From a checkpoint of a small transformer trained on Wikipedia.
Size: 9 layers, width 128, 6 heads of 32, MLP 256 SwiGLU, vocabulary 2233, 2.36M parameters.
Training: a variant of Muon for these matrices, 113M tokens, 6042 steps.
Each number is 500 + 25 x the weight over its row's rms, rounded and kept within 0 to 999. Layers, rows and columns count from 0. Numbers have three digits each. The size before them is the row's rms in percent of the matrix's.

# layer 5 attention output (transposed), 192x128, rms 0.117, rows 124-146, columns 0-127
096:467511501559473459503533533529519480512473506490490553467477524492518497487508492517521484510538488507467543546510540499485511506467511527520485465508534491463523518493482510486519552448452509527515492500503518488494426465463535492495511500493523512508539507497492502473499516472497505465502505505492532489490489528492451493476538479460489517512482501524486477450536493531492453491540
089:475483505476502484535502507507506503495493462452458469473503535477473530466503498517503544502516477515514517495466481486483475502473508492548490463476434534482506470473496489517527511488482537483473472489510524499488544477464499496550508466463537469522494523476505497528509501481468461501490537461481483526488477495533460476459535505567494528492495481495480525517461505525509528460478
089:535482508459487538488519489537476510488529472476510508489462517525500482542488518515493511490531477493540487482494495509532482495513474428587488489494523530463501513498502470500478554457491483488520510527460512533485513490529519509519458461517502486495479477469503505486531477480490508482500486434477487498511536480502548465460532476480528512462532521507487512519500464497496472497485
080:530500512508493506495528490489469462509515525494462533508512441543494529496513514500515485454545482509491501489520478493499537510473493512507481459540533436483524465488488479535552519541530519522499542507504498498517521458485502513512481496504497541508520535495489461523509512519499521521494555482469513498501501480471540473452459513459483528508516480482514499519535487494465561472535
096:490510539472488511461524472527494521510524470471526483488523530483453525526512471490514472496487542521503518532469462514462522502496494445484487463508467526516503482520478531547499534509472511456510470502513468497430503505516480531518534507483489503486532504490473533539448476504524513499503479486515501476487482491491510477473513547550522498534470525515522557507477521527479531486512
105:530501481511490514499463526530499518494507478480498489509552517458485539495499509515510517448510487534474567514528513516476489512451449434518493504485487530487509491495479477505530505537528489465510474513524519504485505481512500473509514481475489477508514549466504502512492521538518497480484495482503501504505530541541491508438546504431522503477532567496504531490490518516500546491511
101:489521513472513544545493462442518472506521502523529510491465522525471561527494502489523488490505502478530504476482500507488480490509507522511517496532496494507500500529476480477540515483463502471527484481506467474485500503446492531458509498507479492484532526482468459541478543503496503528516542492491465544492510532466463524442526464481457499536464489500538502528495489541482529466508
091:520515476478512495520478477515531498490490512521523539505472477482569448570517483468474489513453517504487502490527505481455492526473521502445486508462479483528490493487504494493510471524505523510471514490484430480493504515501508521466484485488492516503520525502515514463509498476488478457482497515487468473489496498517516478452469493511521516495503479575459484487560516518535501507551
089:486475463504474473489497503485480525529473490495511498499521464532522427537506491523518524502480480516521472485473485513562519466485513538475494521503470495526532476539516474498499449501521488521495509510505520508530515499490512465542521554518476469502494517474565522505516495460497505541520481528472473499554523497564501508521467499465495505482458545482495481474496487481527484521506
087:530552502507512542517539493489523457489523493504509500512499497478478479488555480503495517509517524505511567546548480472525503486521444512489480496508537493494546474524455520493538526541484446461519538479500496540473465485460490511499504496532512530494508522489493444512517514467506491479419494502525458528482508497465506497504503494520505505505501493484541494498473495498508506475483
100:514494522484493490493466538500519504513524505464476492533485532515523513460483501518504530472468511468488517463491542470492418501488478503528487488473442476481511506526512490545488494550482520505475496492503555499467510475517506491565498479479496537489523501512517507493518492500485523460505525478461487475495499461503500461490501499561485483509453492489541517509526498474455454465527
097:495541498472469500470483507499473518503472515517455509491518476498550496484480480532485493448511482524502516478517523496534548480467469475485515490534486533482486499475473503488433531497499521506448473500512475500450549462508511480528500471464448519519473510515547510527486504521472489521501498512551478485493513501507486511537502469491566520548505491551494507492487508514523468527497
088:475494475490522507500500465529466506521463530500501491508473509461459484498484503451482446526542510486565525506518535488535506480501533547510472472543526494480499473462453488473491509487520473490507496517487529510493474492477522459521495538481495465494497478500458453517486503473488471502473511477492491514533451550498518498504524492541485513524489459505549507509500481499480560494521
092:514510496502484533473510480493456466492493478504491474504487526497493540497488552476490491487462540484491547505552506470491501498514504537497499496491468514491473481495506517542535486482499471485521468498483534498537523510546525542449491538516493540496498460511485481500470490512443473542487459504532497529493496518497536480516499474458520497459484472482490492479467442435501479514462
090:502509451475502501483470506519495471473475502535483482490485521516515477516478509440512461484483497526530508465455496490500503499479497471493457514532508509487541441504547496526509492550538525537529521508503510498492530459453514475510477455509503501491508500448485489500499446503496491518488480525502470547511473562504466517490501535539517489496497534485538484495499489494532560510473
089:508475470487466477493488503511444489464519500463534458489486505567494491513476534517470519465513512513504508524535514499479489513453476540453492509499502534514502509506488472500492480506517527514485479511535456506484479513491494473497525485504540499498508521458531497462515513518491521479463521501522525463477451489487494459391482507495506482542472518505491479486500516490524500463531
098:472482503476546499501512466508507500516499495517514485534511512487469485536546500491464495533510518519481511581491519512481473509457487457476502541519544533571451488528463487481502470494544480532510484491487515514480484514493486508504527481509451517491494454477465521512489484489543517525485476518522514502510538502467496538459486504545513498526461494494498528485507473537488471521474
089:511488496501505459503468492511484507470482512481490520473555484457490495474510508499502517506528495518496521491533513495524482516475512505511472496493485481480504487524521510542492491565450502482490484463494481477487532493557445524499537519469510521456517461579506510519480534494479531484496458516514512520482466515489580523513477496464518490515524439496518481515519521510526520515526
099:537507460510497469514521519509490525479488521502481490484528499508501502496510486521504513458515506467497543518513500510503515520505536470544543473501524510465493480495512498500446526460534485523450479480549528539517491491526535473590514485469525498546526483514570518510508485474455498523470498499479521522511516473535481504430499496518522506469498510514518510485501476500515537503503
099:505512552479500501499514454498507486482544505540528490533499482471500506483486496483464458542528511514510466531501498529479566499458487524542534504496508477493496468468490526470553498516510494526524519510514504484477508514510484464531546503507450492506471475485479495468479538514492520498503464547472509511529530525501521491481561508504518489501480480455441505508480510435504486508495
089:505525501504487478471512491533536514499487503490527544432540525506488478516499515494477491464489473495486532462514486503467494510489508454485475456511498506480475445477516495502525518518540545496438487504507466535500488490541528503500510516471532519523452551509500444489476484493502499513504471484471463529514493472536513513477534498458467476508510488561507460473504488494498519526530
101:521534522486505508463486483473494493500486492499504524511470523515501493496499460493523514468506443519491522476540448491516512501521478524490498469543511459452469459486495467468523421542437519488471522498514535510501491493498515520483520525466504496502489505502473523478463471519480500536508494520489461531457475520555462531507502516472452473547504488497539488510507497488502522513487
096:473506447560512514499531534514469491485468530491506528497497497494509453478504509531445474476493470462504498514497508545498508446480545520463517520515534506516494520504486504513494471480498497518472499506509507510514508548542538513535516495468508510506511556504556505458519498525453517528480548522548511472463501547496484522514481508514496497481473504503458471473537495523473494486519
# layer 5 attention value, 192x128, rms 0.159, rows 125-146, columns 0-127
105:501529495494507507523476482518524509467509498513483516497450507495513483517491503542472506553479518475527514493515507534460509494513506510476520485552555500477464565534497484522526456502476496517481503457472496484515560516536495538489529504452479507484479440464494479497484498470543526462527462513515541465500461496490492509479481519493516501516469530483508471549481470496477485481501
101:444532540518479535518470519521479519495500548469487496519514456454512481503476440501503543543487499484511485510526485516497520488494491477501513505497499494512478458464465541506504495499512501490460496519555483487514525455496521476475522568518505502511472508487491464485466538514509471493531538524495490469455463503528490515476485486480534514528528524499507432491544494499503520501509
092:465470494463481471496484490525488537550530482479462492494472495509511475471477513437503503518450462487469495463499539549540509552529481467444512491506469523528480470515524505476481504480530495494483513453487515489503514502523500474465523473546492495530498494504506519455509488481491525484448490503525533494496518531516499527486509436525512491482488520488457468486473473505513510508488
104:523460496472546502533467520484501464521535492486494479487509547491511490465488511452503489513507457476487498489512491517515443508495506463472505510500537473458524507500497519482453502564477505557522513495498507513531513452546491496470492521509498510522463511501510480532500495497530485452469551491481483544531547527487458505491504479498471493495502482495519502508534499511478492500424
121:505504471500495496506515529517531490503527495469504495483547490535463518476482479492528448515505452484494517490531508518493470527496515502499485556473492486540533460463514523523487557490504513517538516476537482521494495481497537505503502507539512493525480482541528483480510548520446488484513538482490472525528536531533462521500518501498490529538492505473497514537484495437498477539445
106:481543526515487549515474498490503505481530485447522437503519508510478452491483479526521522526491535490536494528510482494500466441520485460519490485544473502484505459507477528485486517494545535553477488521481478468543504492543496446493498495483536516468514502531478544498498478535475501490494521476471514487484471502536482511518500505517529524471543502535485518524534522508500494526479
095:504492509483474528453512516483524509522465482495491481498488473486499498457484478528524476500436529477502514523504497510476534499499522503526518511502511523474476526497471524484471507479462495495486446500505505504421518445525541498456522490487491504515515463473497500470470504516528466537513519558522488487461538494441531547502505505523522524479460497452490513509546493511511482486518
091:457481511516449529492503516490549486439512510541447507471482472512507493523492517513476483493516491507528499493530503543505570496493511501527512477508533480495453479499512499535531481504500474444489527445495524485512482521483506544493487481508492501543526489488522492486457518486500497529518469472510494452517503483437526488466497522477490504511538515482521465459482522486475540480523
092:506500472519458451482485510496467496502475461489481515520435549523497481521510487463497503552511494507512466462484517450516518479526466475518521530523481503512479516501503502469435528512507501523485497518545489502518491494518522487473512503501469475485503477514519489494493484506536496484509516457472507458449473540509434506469528515473517534475535492508473511536505479481493554514466
108:540518491538485497468484454479519528500509473503504510471500508470512484516500506526490511520494470585455475527509490459519460479512531496502498520505505500483493479474511534500496500496497464494553426506480478480502518512475480494549525484485497475512480525532521479502508513553506501509500525483484523542476497516535549513500475473490458481491511429539522463464514508513462501498478
099:505534507499501481495520517480498523556525500471504542478488476461489531503531494454523471493541526466505502536468515461520502492477518471475485479463500473479517494472542496480508441477517472487498482471524506485444499528497496524503469522531486486532505499469500519478490542504502484474457480459475481493519517477493477488494523538471492495499507503421519474517439496519462527536511
091:552530504475463513484516506533477479503502503477508483518543501511490494493510503505544522491538506499483515518512447464499525504476511428548538500490515502497541533501529482464463501559448525543506488490506495521529448481451501504484490469501490539512489486554459513471522502497470497496516479459481483476512494484476497503529470481480507458533516508507490536492492521461530519480508
094:467443515498509487515521532508488548486500524523522486528503505491497465498501477478455489523526511482481447439484510497480517465480497506523513507461488538440480496492525502468478506531510477499523523515522461497510469461473499516514488496471525528464547531498519519517500505491537496469514464514448524528488527507535500468484457527497528490519539531515512488507451524481527461493544
091:477502477485480496486500484473527553474547484482531525518524507537507510478524521541529484492467550540559523535531495497504503478532497500533508495505495527499495480442492482481487540524486524498514512495548519530481520504492536527486487547506489471522480558512480517512498555507473472498503487464524514474473528467485499480469495485487492478534519524495459555518506505502448510508470
103:526468504503496511481498561520555518496533474497534500536512509505475537476481482479519471560522494516517498486503511499473486495502480444558500534518469462489449520498495539508463506480515516495500538500486492481482533506527525497492520544507478519517517477516496509473551504462507515496495484501499506518469532552509470519511467491541511507454519462531496494471509434501477482530476
097:469495498510541557480555489492497488502508476525482514483515489509521510490481476519507468515498449455515479517524465475548487513481514517504483489535525472500489529486482508533454470532477568541464510509493511540536508463541548530477512499495474525465547480497516509491514466502487508466517516544511484478505490523497482462499519486511549491504527548503510528523483490470522517472490
092:528521518462507492481468493463497478533485520520500513523469487486488480487500506571508513508494507501546494525497530500442497489464538515496489471500501504552491521474524525462510514478507483510510500486492509494519532514470521529522486506511497543533495540502452500524553493542514485500503468499456447505500497571514502517502439493506449551526492540472512486499473464497504473484508
101:488486511492453528477488500481544483482517499509537496481511527481461517521508494483493507493563482512488534493495499451471535514489457531548477524472514515511538497499481515483474482496480489521515517537494501494510469485479543545502474487539504478466463509526538459516533484468506481531489515471497477545491491516489494500503543519513482475573539483483494502507474519441484518497444
098:492472481500507536482478507526484488470516467500554536525502520497523469494490506481511489550480461469488525525451492488476507452524537528489553545513512497466504496523471453525490490488520501525516510501463504496516465453466471546463475549499504528503523484474468474514495491463470490492485503504515506455481453480528516530499436494478492497500486547483504520476504526468490511483505
099:500482471504484540520508566487489505531491489482489485530481507482488536489506509487502474485508527464462575489522549483527528502464537496513496480470535497506540488484501533518467504510495469488513491548494495531474469506477488502483500464554530485506503484506494535510493490473558453474494491497492505539519542509520492525499510455509526498521518516481465525524558477476444530508500
106:475532494474469476522526517439496530452503500473468492492576512478471482508527484498460489498529534507517517496523519500532507455501536519523549537512495499529513478521473511511482506523499494457514468499515472463491493506485430520485485499528523510486525521502509505522524518496520517518501519489487457491515493511559504545495455451497508499513460498470505501490503467442515533476495
102:478558463480493509501455495535531490509500523487516500496507503465480548480481442534516535490482498510457520473519485514531537515477485487492461522508487446512439475465527505518491455489494506460487509510503499465497515487490490510462500505478449502527471467481491495545487494466539495512500474521508496450499500480480466543508515477522491445544516490508498521484494507462520498494549
# layer 5 attention query, 192x128, rms 0.145, rows 128-159, columns 0-127
103:477463497500506492497448499523549499479483547468508512516493484552524472563471462496539519506491488487497517545493485456487451504487467485510477457533520498469483497527532490463488511498500479489462460463464528529477508487498491484493538565496496494501501481523512482529492487521503481505465500509499482531487512495506519468478481486525525514492458469489534533440504470500528533520476
114:520536486502487473498509466474500468535495490461438538510501528508522510490541507522518479526533467526499489483498467466459511510458542503475490501470512499481499524490487501578513527466495497522518550465517486499467543515525509533467476481498510504496466526502475535498485482475522517508472525481474492480480532476473514504542491502431460513487530540537502478500496517493482511474530
100:495449510476512466482467518501517500469540536535531478489497493513482477520472514492544522511504521474531502496525516525507486485517507472493549524497466498507503488557508483470485482534501477499494457481501504454510415526497484488533506484494486532486531461493496467475488535533474479472525485512531460494452481536501500488468503511537502467515433513483514493530488505517493501467543
108:498502488493505510493498505469497541476444512523530484472496498517530474454460504507487532485467504464511534516470488496548541512501499529570498511519551491470518525528543515479536507518531519467475511531477492489531521518505534492453492511489517498518469522534516492491538461504477497518516491516485495526543459468490487458550483480511502482526482490467516506481532468459497494527456
101:501509500509520527526501542508522536491486509528511473484507490477503529520485475555528466481482523497501515508513505496510455514540474458512533499539462437493499529520513493499450477482499459516516425523492496497446475505503459503500479499528464495531485541550500497486479503534506492506504476485523490461542511454479474496462494500518544480550524504491500526510489521536489479533485
112:497507480540475520482504425534512487499507501445494488490462500486489527484514534479521459552515525496529531500497515504479499512444540481463476487477499536508548457497470501502534510508486507527510533516523522474531503460470532459508529512495511518477487510453460514502442508511541516508482495499492498488484525538529548522480525509487485495479493489496536517501518463477468532503528
108:481528488543474522511467466458510518500484492467539485500493492479549510452500513468525501529475493483496493508464475519536534496503515482580483482485477506482562439500506520496533522516486502475515515499499496534514490509513496510515473532496515525502515531460481490506507473477513503488467465530487531543540495506502537473521469518535444493500489510469509500522515486465478492524436
115:496530539503552518540510522510535502499480514559532470523480467461465497463497470481538488539495482487485515533495500523483535525509541507511501474536516481498531494492476505474523527483523540486505504519503525495502486531487511490474483504503484464502486512485448496506460517487508493536506499491492500492545532532514462525502548528565455512478488512457504536505497519485475570531503
102:506457462480483486476493482505429444519539502467456549560521495494470479514513511522484468498515478499530501482495476506461491490453507528469469530541507521510506475504460473504491477500475486533503516471506511469486525486494521516492504511484535508456490488523525516512491497488513498553502515468489503492472507556548539519480523498479523476489523475530516458532492497481522530513542
102:494482540531485461523495561501506499490512503526497527482507521447453490462486497520453498517490517493508481494479540485526464526486509529487491500489457502531519481507524529512530452461538483500505512481505538500506475524507501490512474465479511546523514497497479464476448503478488527511495521542468481499501452472531492507494508428476496518502471480489483475466489456459488472528544
100:472517521513545493496503519487480560522501485501489482528501496469529532504502531522534484492464529471529471561454528517478499574529514505539492519489549484539519500483478525501533516519502479503524508528519478469499483529528565502536473440499483477518493496460517512472487521488492556464481502471519499485488534537491477494532490495491495499519488506510526468513481515482493489526504
113:509542509454504517496507483509531475490472514473505460489518535484508542484472513525578513500513484492461522527517487482561461480485500496466483467518520480509494464458470481529487477479508536485500466478499507498513529523492499466555524477538488491450487527507522497512475478501493463506486496524552510475498457515555527510549510484533527506515508470486502515478482481500457504519515
106:510554516519475494465518535473445470554469529479474568496490506507487490479479475567494475467473462520469521499568483501489453522482480521485518488439498506498489510478493497506467471502510488501486513541536536482496470431517533502491495532462467526522489529517508535519513450516509511495515502467536507503497507500492485508499484516475505484484508482511495495491495516484504520502490
087:513500483500506540506486485493505522514486547529517456504478488529498478462512488510487460500494465474479481463497494484459470495528452486496466517521532458445504485537508502455506505527457482469536496498507455498489472455473502487516502514494482471471550517472507476488447509462539476543512512466505509499481493519495475500551487478506501533523486457493469528503547521467488502460475
100:468496511508514504488500478512487475483512524508489509471501482470538494486515492539489512513536489496459479532487502514516453470484502497540540520501464510479534530513549543467557503485514501519486531475474541488504533497530540529505484506525466511535478492547511481510501492518450524537471459523494485511475461540488496514430497498542480470518493497452536501505485474455525487524492
111:498515472544509497483507463539468496505489520482509500499495521508491459512503536555487462473496510490477521579502548452486435508499537553486485524493522511499480496534494484487497510456520501507465534476500485505482544481500543555506484478484499538494492491455502513512496490459456500555493485490512507488479514486481492502508468449500498547501515504500511482448475486500518501532514
101:498500478529525441489472508534486466474476521517502529556522523461506513490469487496505487475491501505504474460541470515510452503508494499514493530542465488478508504515482509439470492500506497488471460493522553518460467509499475488462533536501497528500546490492499516490528511523520491503541452503501478485468467494519444515565518475510528472518500527495487490525539485510515471532499
090:493528531545494507530500533469500536504477500462476518552544525506517527468510501467520513540532497472473480552479506481494474566523494515503502507500528490483498521509516510517481481460526488484481483518481503515482514537515526481457501542513543464485512476511498502489492472494537468519456531495498492520550541489463564489498463519502470499520494484445484518524505486508506524493455
101:536496487499510480445510507514487447530507505491468514484495494528508463495498515525493458508517488536520498494517470484467520461428518509428514486487532503492492472491471469492481487458487527548503525467529494503519501510521548498494541454498512515503493524470479525478498504469470495504488535471462498496492457490527486549486490505465517529449530527553483470505488516491516510492530
090:496500518528477483488499544524494433447497523476542524489457488461486487461497515468460495469488523465505496525508522472535484521475464493508509518477474492466508483492525478490548467504490511516526474500488555528516483510437518521490558513507488531505505513486488487483493545482493510517513507498501468522502468536518504507489532511542502496464465497467491495502525433479522523529468
095:493487508510514497514506477539502469496589493529492519504507543492472489506482533486492502545514510478494462493498485546483478515479500537541479479515486536514505507503486477490508473474461494513476489447500492494511472553523516509486444528517527523480537472490473480524490512497498477500512457483423522509500522525503567500459490512539499513500511502505526451535510495489464465507500
099:501493511518530505520517530491500537519495500516547522476516470467480482470514493532448478462474524467494579504520423539473536514488454515529472543489478499508490486488494521551446499478485516501525511568517506498484520484500516519516524512504475500508485503487473524504510438528481483505510483499535478483499515492492510503474474531493514470527502493509513497519476526531497544531513
110:535499525482511494487518490479476510509543493479447555530514489500480482435495483488521475503512501506491488471501453492491514474480500514499512491475484497504522509482463521485477474514451529512510506518550505508515484521521502487502518478498516525466552473488479511483489503465501486499502549449490501498520471520506505538552469518484458455508504464501443521499484534462449534441535
100:513498478479525469471488489500483462479458536491477529532504463508486485472490524488475476512513486490518510521538478485469519526461523525479507502473481507483507463474494507456485507495486504522488533496489505448543514540522540514513496499504498471491509503467506484489515492490525544562478523470496539472495519503502569515451526516513556492427481521493493502494471521476550546504498
088:486555494532493526531471515494489477503452511486497507506500506497510509520499518474491489467476518428492492530481515458469494503496490471488520524533477503453506506507540481527510513471496456506460439513490543488500471450466449493496537540512512535473488546508544522504510466531522469512516525527542473523497499480483465510511462461526482510492495505489495522501533490535522479474521
101:554525506516510482546495464504542499495538508476528529516539539497494498468503488495487489492483514454469524493485518515520539487505544538531497536522497460509490568501506497501557524489504535550452496491498506531464547533537497517512489505500505512481474551512487523494488450506476474473475494521505540516461493490457494498508509498524524462508494480494508473469517472512488499546491
098:556524483456490462451501522524465489516475493513512489509474511505524496515526485470477502455491479547497506490480537484473475499496543509476500484493544505490499508524492534517531501533503501524518545502503464554547529500512475499471537476461494462534473536537513502531481483471505516540479504487508535508487442493548505507483548471518490492506479526523489519476527485466469488484466
100:519509490490462513556459539484457466516513475503548480487515511522481525494496510473482487475486495483510467495511514521482474492479476514494523525523485507524491540508522513512465509514477512469507534490519473492448448501516466465489515494493518485528571528502489530514523509495501556480500530493516424555495491520454500496483523517505510528524459491523570499515491517497489496515521
104:505473494460534491456527525516464503498457508526507454504527512513527460495479472480507468491534471497490525461467473493461530488467468525436480527524490476465530477508512521472489465472522513550510472514537503516519502517516534492507530484548519471520504501499515475502471518525446505508520469478477517456464523462512501535546491470482537510514502503492492536485505518473499520480502
089:508556508515539491517470440475515526501519474526537514506506463490475500500473488488481460456474493458506511471456555467487487499461560544510553498504469500479467494503531514509519503481509502541502522522504505513493489582495491511505516506513503520470483505483500472468543495508494490543501518480522499547483496485516508518507534467489485459487501535537505473540522509507511506496527
091:486475508520514507450526497537506485501513502537470507484508510498465502555487494500457476524467508517477454497540518499480501534465472513479520490479485530528437510488514507500477480462506522510500550509522437502513473482490464459506494481478523481500477514480470538483512524519499515461445480466501519505515510504472503508410509501501509467518526486521517452518511516525511483533483
103:540475486484485467521494486479512498467476467512485489494502508482552509471446496548506466525536510504461540511500530462510499525524468494518472506494477462468512534528534517513511496488482512475475527511496463507467510508539455504511509495486523496499459435509501480483473485535544481456490479469501502501499511461447525449499512501541497481534498512500532511557515539495509475476499
# layer 5 attention key, 192x128, rms 0.144, rows 128-159, columns 0-127
093:488514493542497459460523477543463492501493484446550535451492503472491508502506509471466504509524546495508552513489508502562546514526458536525482479497526505471536498531546507501505533496562489487529470544543480461547512502510486457515496489484518526474510527502476506484525499497478497499477483487501484509504506505466465502490518468515533475491522514480485521511473528485508486475475
103:518476485459516457514522490491520489503520511501491508491501491488474447533504492481500507499497492477490551496487519507505536511514497497469481508475461498544440515488450471550497512534481505539505485498489475538550452473494478524553473464508489479476484512493481517471515544464467513508540477497492500487476497493514492507512454503500501520469437484527484461441501525475507445497518
087:501504517495508508452529454489554522503523487504483483480529456497497514491528512511530510478509462499491482468524498481519520474516503532580471469512481506490478485542496528463496467466504499490455492521475489481515527507519492479478505490500512529522498515483527450535476486566463520496503521515491499516495516449508529527491575473488449501516528525501509507482489493514477460467470
106:441502501520477495527508513491510519520557445491523466527506485515482480483498508511503490532467489508516454475494474478518430513537535517481540524542453490477511502505535487456445468505488516483506478505513555464486531451501520473487498543522484510528509482473504475485526496548484512520505501503522491499522498473506512478482488478515533520513513494510432522508521480528535490507489
099:436540458476502504483499499494506501499494515526492479530528544493487485485469498546468503510484424527485484502508441484465475485475483477504528493546474514462506483465523533483469485484543516519530495535469492491494504492500488488478547559526480514506475501479505477490507504495526510490521512496475521487527492500505457503474533462443521487552530488489483549482483504513471492520474
112:514455504472491511530489526459501502477509510454515518483472500490471537520483512465518487478524509483517530554494523537524540509516451472498497499447493504511479513508496472533508489531479468502500520511499440506558498469511491509519476475461476467481492512510447526515505537468525487559492467488511502488471477509494483493515485535510480494480470481452532438475497513496475525528530
084:502508495480523492480489529478544476512487508420498506530495497475495529499527511483471558525523535521471486500496538546549481487487489513516534485508505507474493467534468481503470490488511483467490510473487470502523509511485489502560502496530506531495519514494529472529490478503500568516458489505468467516524528474506482531504516470538462486481496512492568525520490450481502475494461
116:513517466497533509494464515481514499557485523508483488484492481492460510451463480526521476508535460526488517498474538526492511470513474488485491488542566518497492511507515486503473527518506470486505524518496476526459470512485537518518559532480488491516493533547494496520490533543520496493471472502466538493506491527528491520505517517486475462519468475456543468492485534471482528511560
121:468542500489487514469429483495500496520469542490464515523476452471513548518492489482512503495505509490515492485506528479508524490503446514474490475515522508474530518579477434526478488535511495531482535503492503485531479502497507505528484489512467523492498493516516534500454532533503519536478515476521525504478474529496463511510513518490470459480453513490526464507550490483475495521532
100:474477529509533459553493486460482541512485535520537512482518497490457460493481471512497499521512477475475502523498469497510495515488513509529445453529526516550504525474519516461526473504494479529471510459485496497493450531480513506450485492486496484482507497487512536446555502487492543475541475478553482504491469482546511534504523480486516505483481508508484484502491465469505515535482
112:460479501484530526514492483509451513496497529486540496479472501461488514467521518526475505526529491507479482493493515464432514522533499464490497533497522506497509489513499505488521496491490455472552566543467491477502496541542510519492525507526476530492491523457471500505522506492510521555456524473493493500461508498536474550527496445518482512496484508487470506483453477485458498491470
119:516495590471508538511478480516493506472495482490516500527488464512463498484504534472513478494495470491510482487469527525515483468533515497481540533461527501506514492467501468528552495497507498464521498499508516489501510480492470489448489495498507501484524483498472485505549466472460469487549495495517528515471494456497542469520534476528476497497533512432505491499524474509557504458477
104:502491467517536424478497510521468507502509512515532513546486560493523466496482520497489536490470502518531499482503481501469475503507483480494483488490491491503506524501452466493518441484553546523511523552514510542539537513499532519503483513506493518511448484516497546535513505463475552484498511506518531504518533489530503497503520494531556488523515477496486517490548495518529539489497
115:485524509525521520487523487475539488476522502512478474487511490492526518452480502498502482473503486511497481520494494510523486487500473536519455468472469493486541496513518511491454543455468482478509527505555547515484495503529484504531504524527524495524542484509517482537471484488454477426505482480580519527492505475526492532556465521502520477455496488504512521497523503462522488479485
115:518504526487516458489475521470530487474484486492491498501490482483475476531522568469458511471475501503523475482460455496553472529497512545488511531538509456548487479531504487516532502521504503526511483490505512495476495527457492500500510475502513486515538493499485447521487482470517498447483522505484498510558490491486457491499512469557479539473451524539506499539535468512506511502488
106:497555499525541487488472498502432457513496494475489497519485509511490490543499499486482527477477504523476498537520502500492505518495517523541543490526515486534501535488474476481491540484554477532488460508500541551575497545507519492515534520476495491501508507487557502487480539477519497489483512410502477479521520540522494525508502490489512487464517520495479496507491486503498527482475
093:486528511463463545528516538490493527509536502523551513501505466484500568500486503484498491518498492520485501509541508523489473478489519504473492504552477483489541521509522511522517473456470448478500504520485524458531485461469509483516526496518523552512479508465500469534533506530518510550508473514504533501503481459499490466460511452537490529504480489484469519530497478507528537470473
080:505486529487534492509484519535512465515485529466533486478484537518533481512523469492491509469520516558548503491520488518489510538518478489520484522493539512494467507477501506499527551506520515490509496502537497517564515540490524477537481481471503492486527494481465456535513466468476533482468470532473529502486521499478455501515465528495542515515466544539462529514503509466502527539494
097:523492486465502481526508458501465495496544498502512490469485462473511485516528528462531468505538510508508527504523467518525557478512516499490486470496495503537453523498450464487515514562535484508510524478509494525511500497516495507493477454486492495468506536533447522488472564482478481478510513494516508485477517485499498496481488543527500515477468528500527482459531505491523444482566
085:487539460504454508454485504519521537516474485557508485502523520516505494467511517518480476482527488498455496489536499458518530479477476513510484516512537516492534536517508501480530496478513467515508512515498463465541531508496525510488505506473486540513475496509519463477500455482466489530461526545473486526502505485531468546492521500470502487488562451485482540496486443497466505496464
119:533547495464491496535491515489505508515492504482477526486523470495500491518504504485511518496531490529499517480472549520525512498528473528501504512427489490508456515497471488558502519531486481518513505476528463529488522475524484480521465464482490458458480515533451490503452500469523463521508497514481516515496489488472528517521467511442521540501507513462507499454528562478525501522544
091:498426497544483511524487521503483503469488471494533510542500535487498556520468520516461516505493543473552504509485481489508467515504480507504508530489458514518529489575505492512483497488475504481494495467502492516512496478489469518491516507519514510527539508479489521534518429526558516539514508506498480493496495504504517464505520510537440475495469502492531471542496513534508538470471
098:524491543473479465508489532506488520506510506443516455504509458528498519518518476486537510455530502471504494468514476520519543462502495477481485475520506504509477483535438501488516506525449491526447532456460466536511499470510508512497492486493520542481479516516483527536489523501489492464505530499521514517463465500477522492510460515527506475456464516491536471490525466458506468500470
106:501503493481497460488463500481492466553450475436489534476470479521521498502493478476502493519517492478484564556503526465532549489465498469508482521526524479527503498484504517475519485532511479529510478512475497522498477475521516462496516518512500494519460536520479486487503476523506477507477476525484437534488489518498498509499509528529484465456512498490581479498498504540468489520518
101:475513474518502495521493526513512483506447485526519486497516555526532482518495490476504514498498539471494518501527503460516463481475443466536513506504481520497467500481487499416475471497517451522462485522514505499482491464517511460469541524545482460529508496527492452510548484506494471460498464521526484516475518484524506478468472489506515512536471511517488477496488463540497464497486
108:467517537461476499488489503481507519491521512482520503459521486510506501475558481497509566468509465541483495513504466480502526489488515505545478472507528528523512528487467485502472523526501525490486496490496477469552554465533471503503540467498481492553503505495516496535526467492480471546489528512491480515540498481523462491537500524460520484533511523529540462494459479464484510501467
105:475492510555511513486514537536497528489514523516510488500465496509486447497509488510526455514499493551509483489514516461467461502514509500445488489523514487489492516494490500480516476495428495519489521521508523454523494488444527531482532501498468476480532501498560545458503460525463532536522484492525517487466519489487475507440520498504478536491474476510492546499509494549496503493499
109:525489499551510508495504498503508519501478479470520526481514536469536493462509528488509554512522568471483537487477474499505527494500539491458544523455517516503513471508464506544511472513482445500480486513512484499477487492475462455460495508499508496494525556494474494527513478491517484482498504489509490510502518531542527512490458508477512474533457528537552505516504528492523455478548
101:505542475511488549521510487504503522501477479479494510539499502500469475504481515506495518469498402515471502506480497471493478453494528490490503481562473538501491471461475443507514503497520516507507505447515550537503448465494498493470520501521509491510490511509508457471526485484507505531503520506492511458485498500520465502549489544492527498515514521489530524464537503501454458520520
124:525481527515483505520442500512463503505509499505552487480461536493517440498528489517491482500489526470494466487494502510471529530533522537507530516501489466502588499499530526516527521561493551491494496518489478489483515508524492517488502485501509475530477489507498486491516536522472474488553489523534482474480495449477550461538503524532503474487471501484494494484501529519521504450482
121:463473519492501489510503529491503482500468499476492537487507493544494462510494490512494479488523501535553544528473517432504507507485461473501490484444547490500498490449491510499517503556524469488530527524499479545512545550492496510472488529493529483500468509506467524513483469512489503499448507491478470511478473524467488495462499525455511497491487507459534479467428487503513510506500
129:486519501462498508523471500540512489489517535537490523548474466468489549522524482477462483532533468541534462496475483523486492510462489466471513507522459468453508501559511484493441495482500483492503525488493510486497474473463512548518481505518512505507500489467490501523529506476492556509482519481520568472509508527452515484492510465466504503514484534510500479535501512488502482540521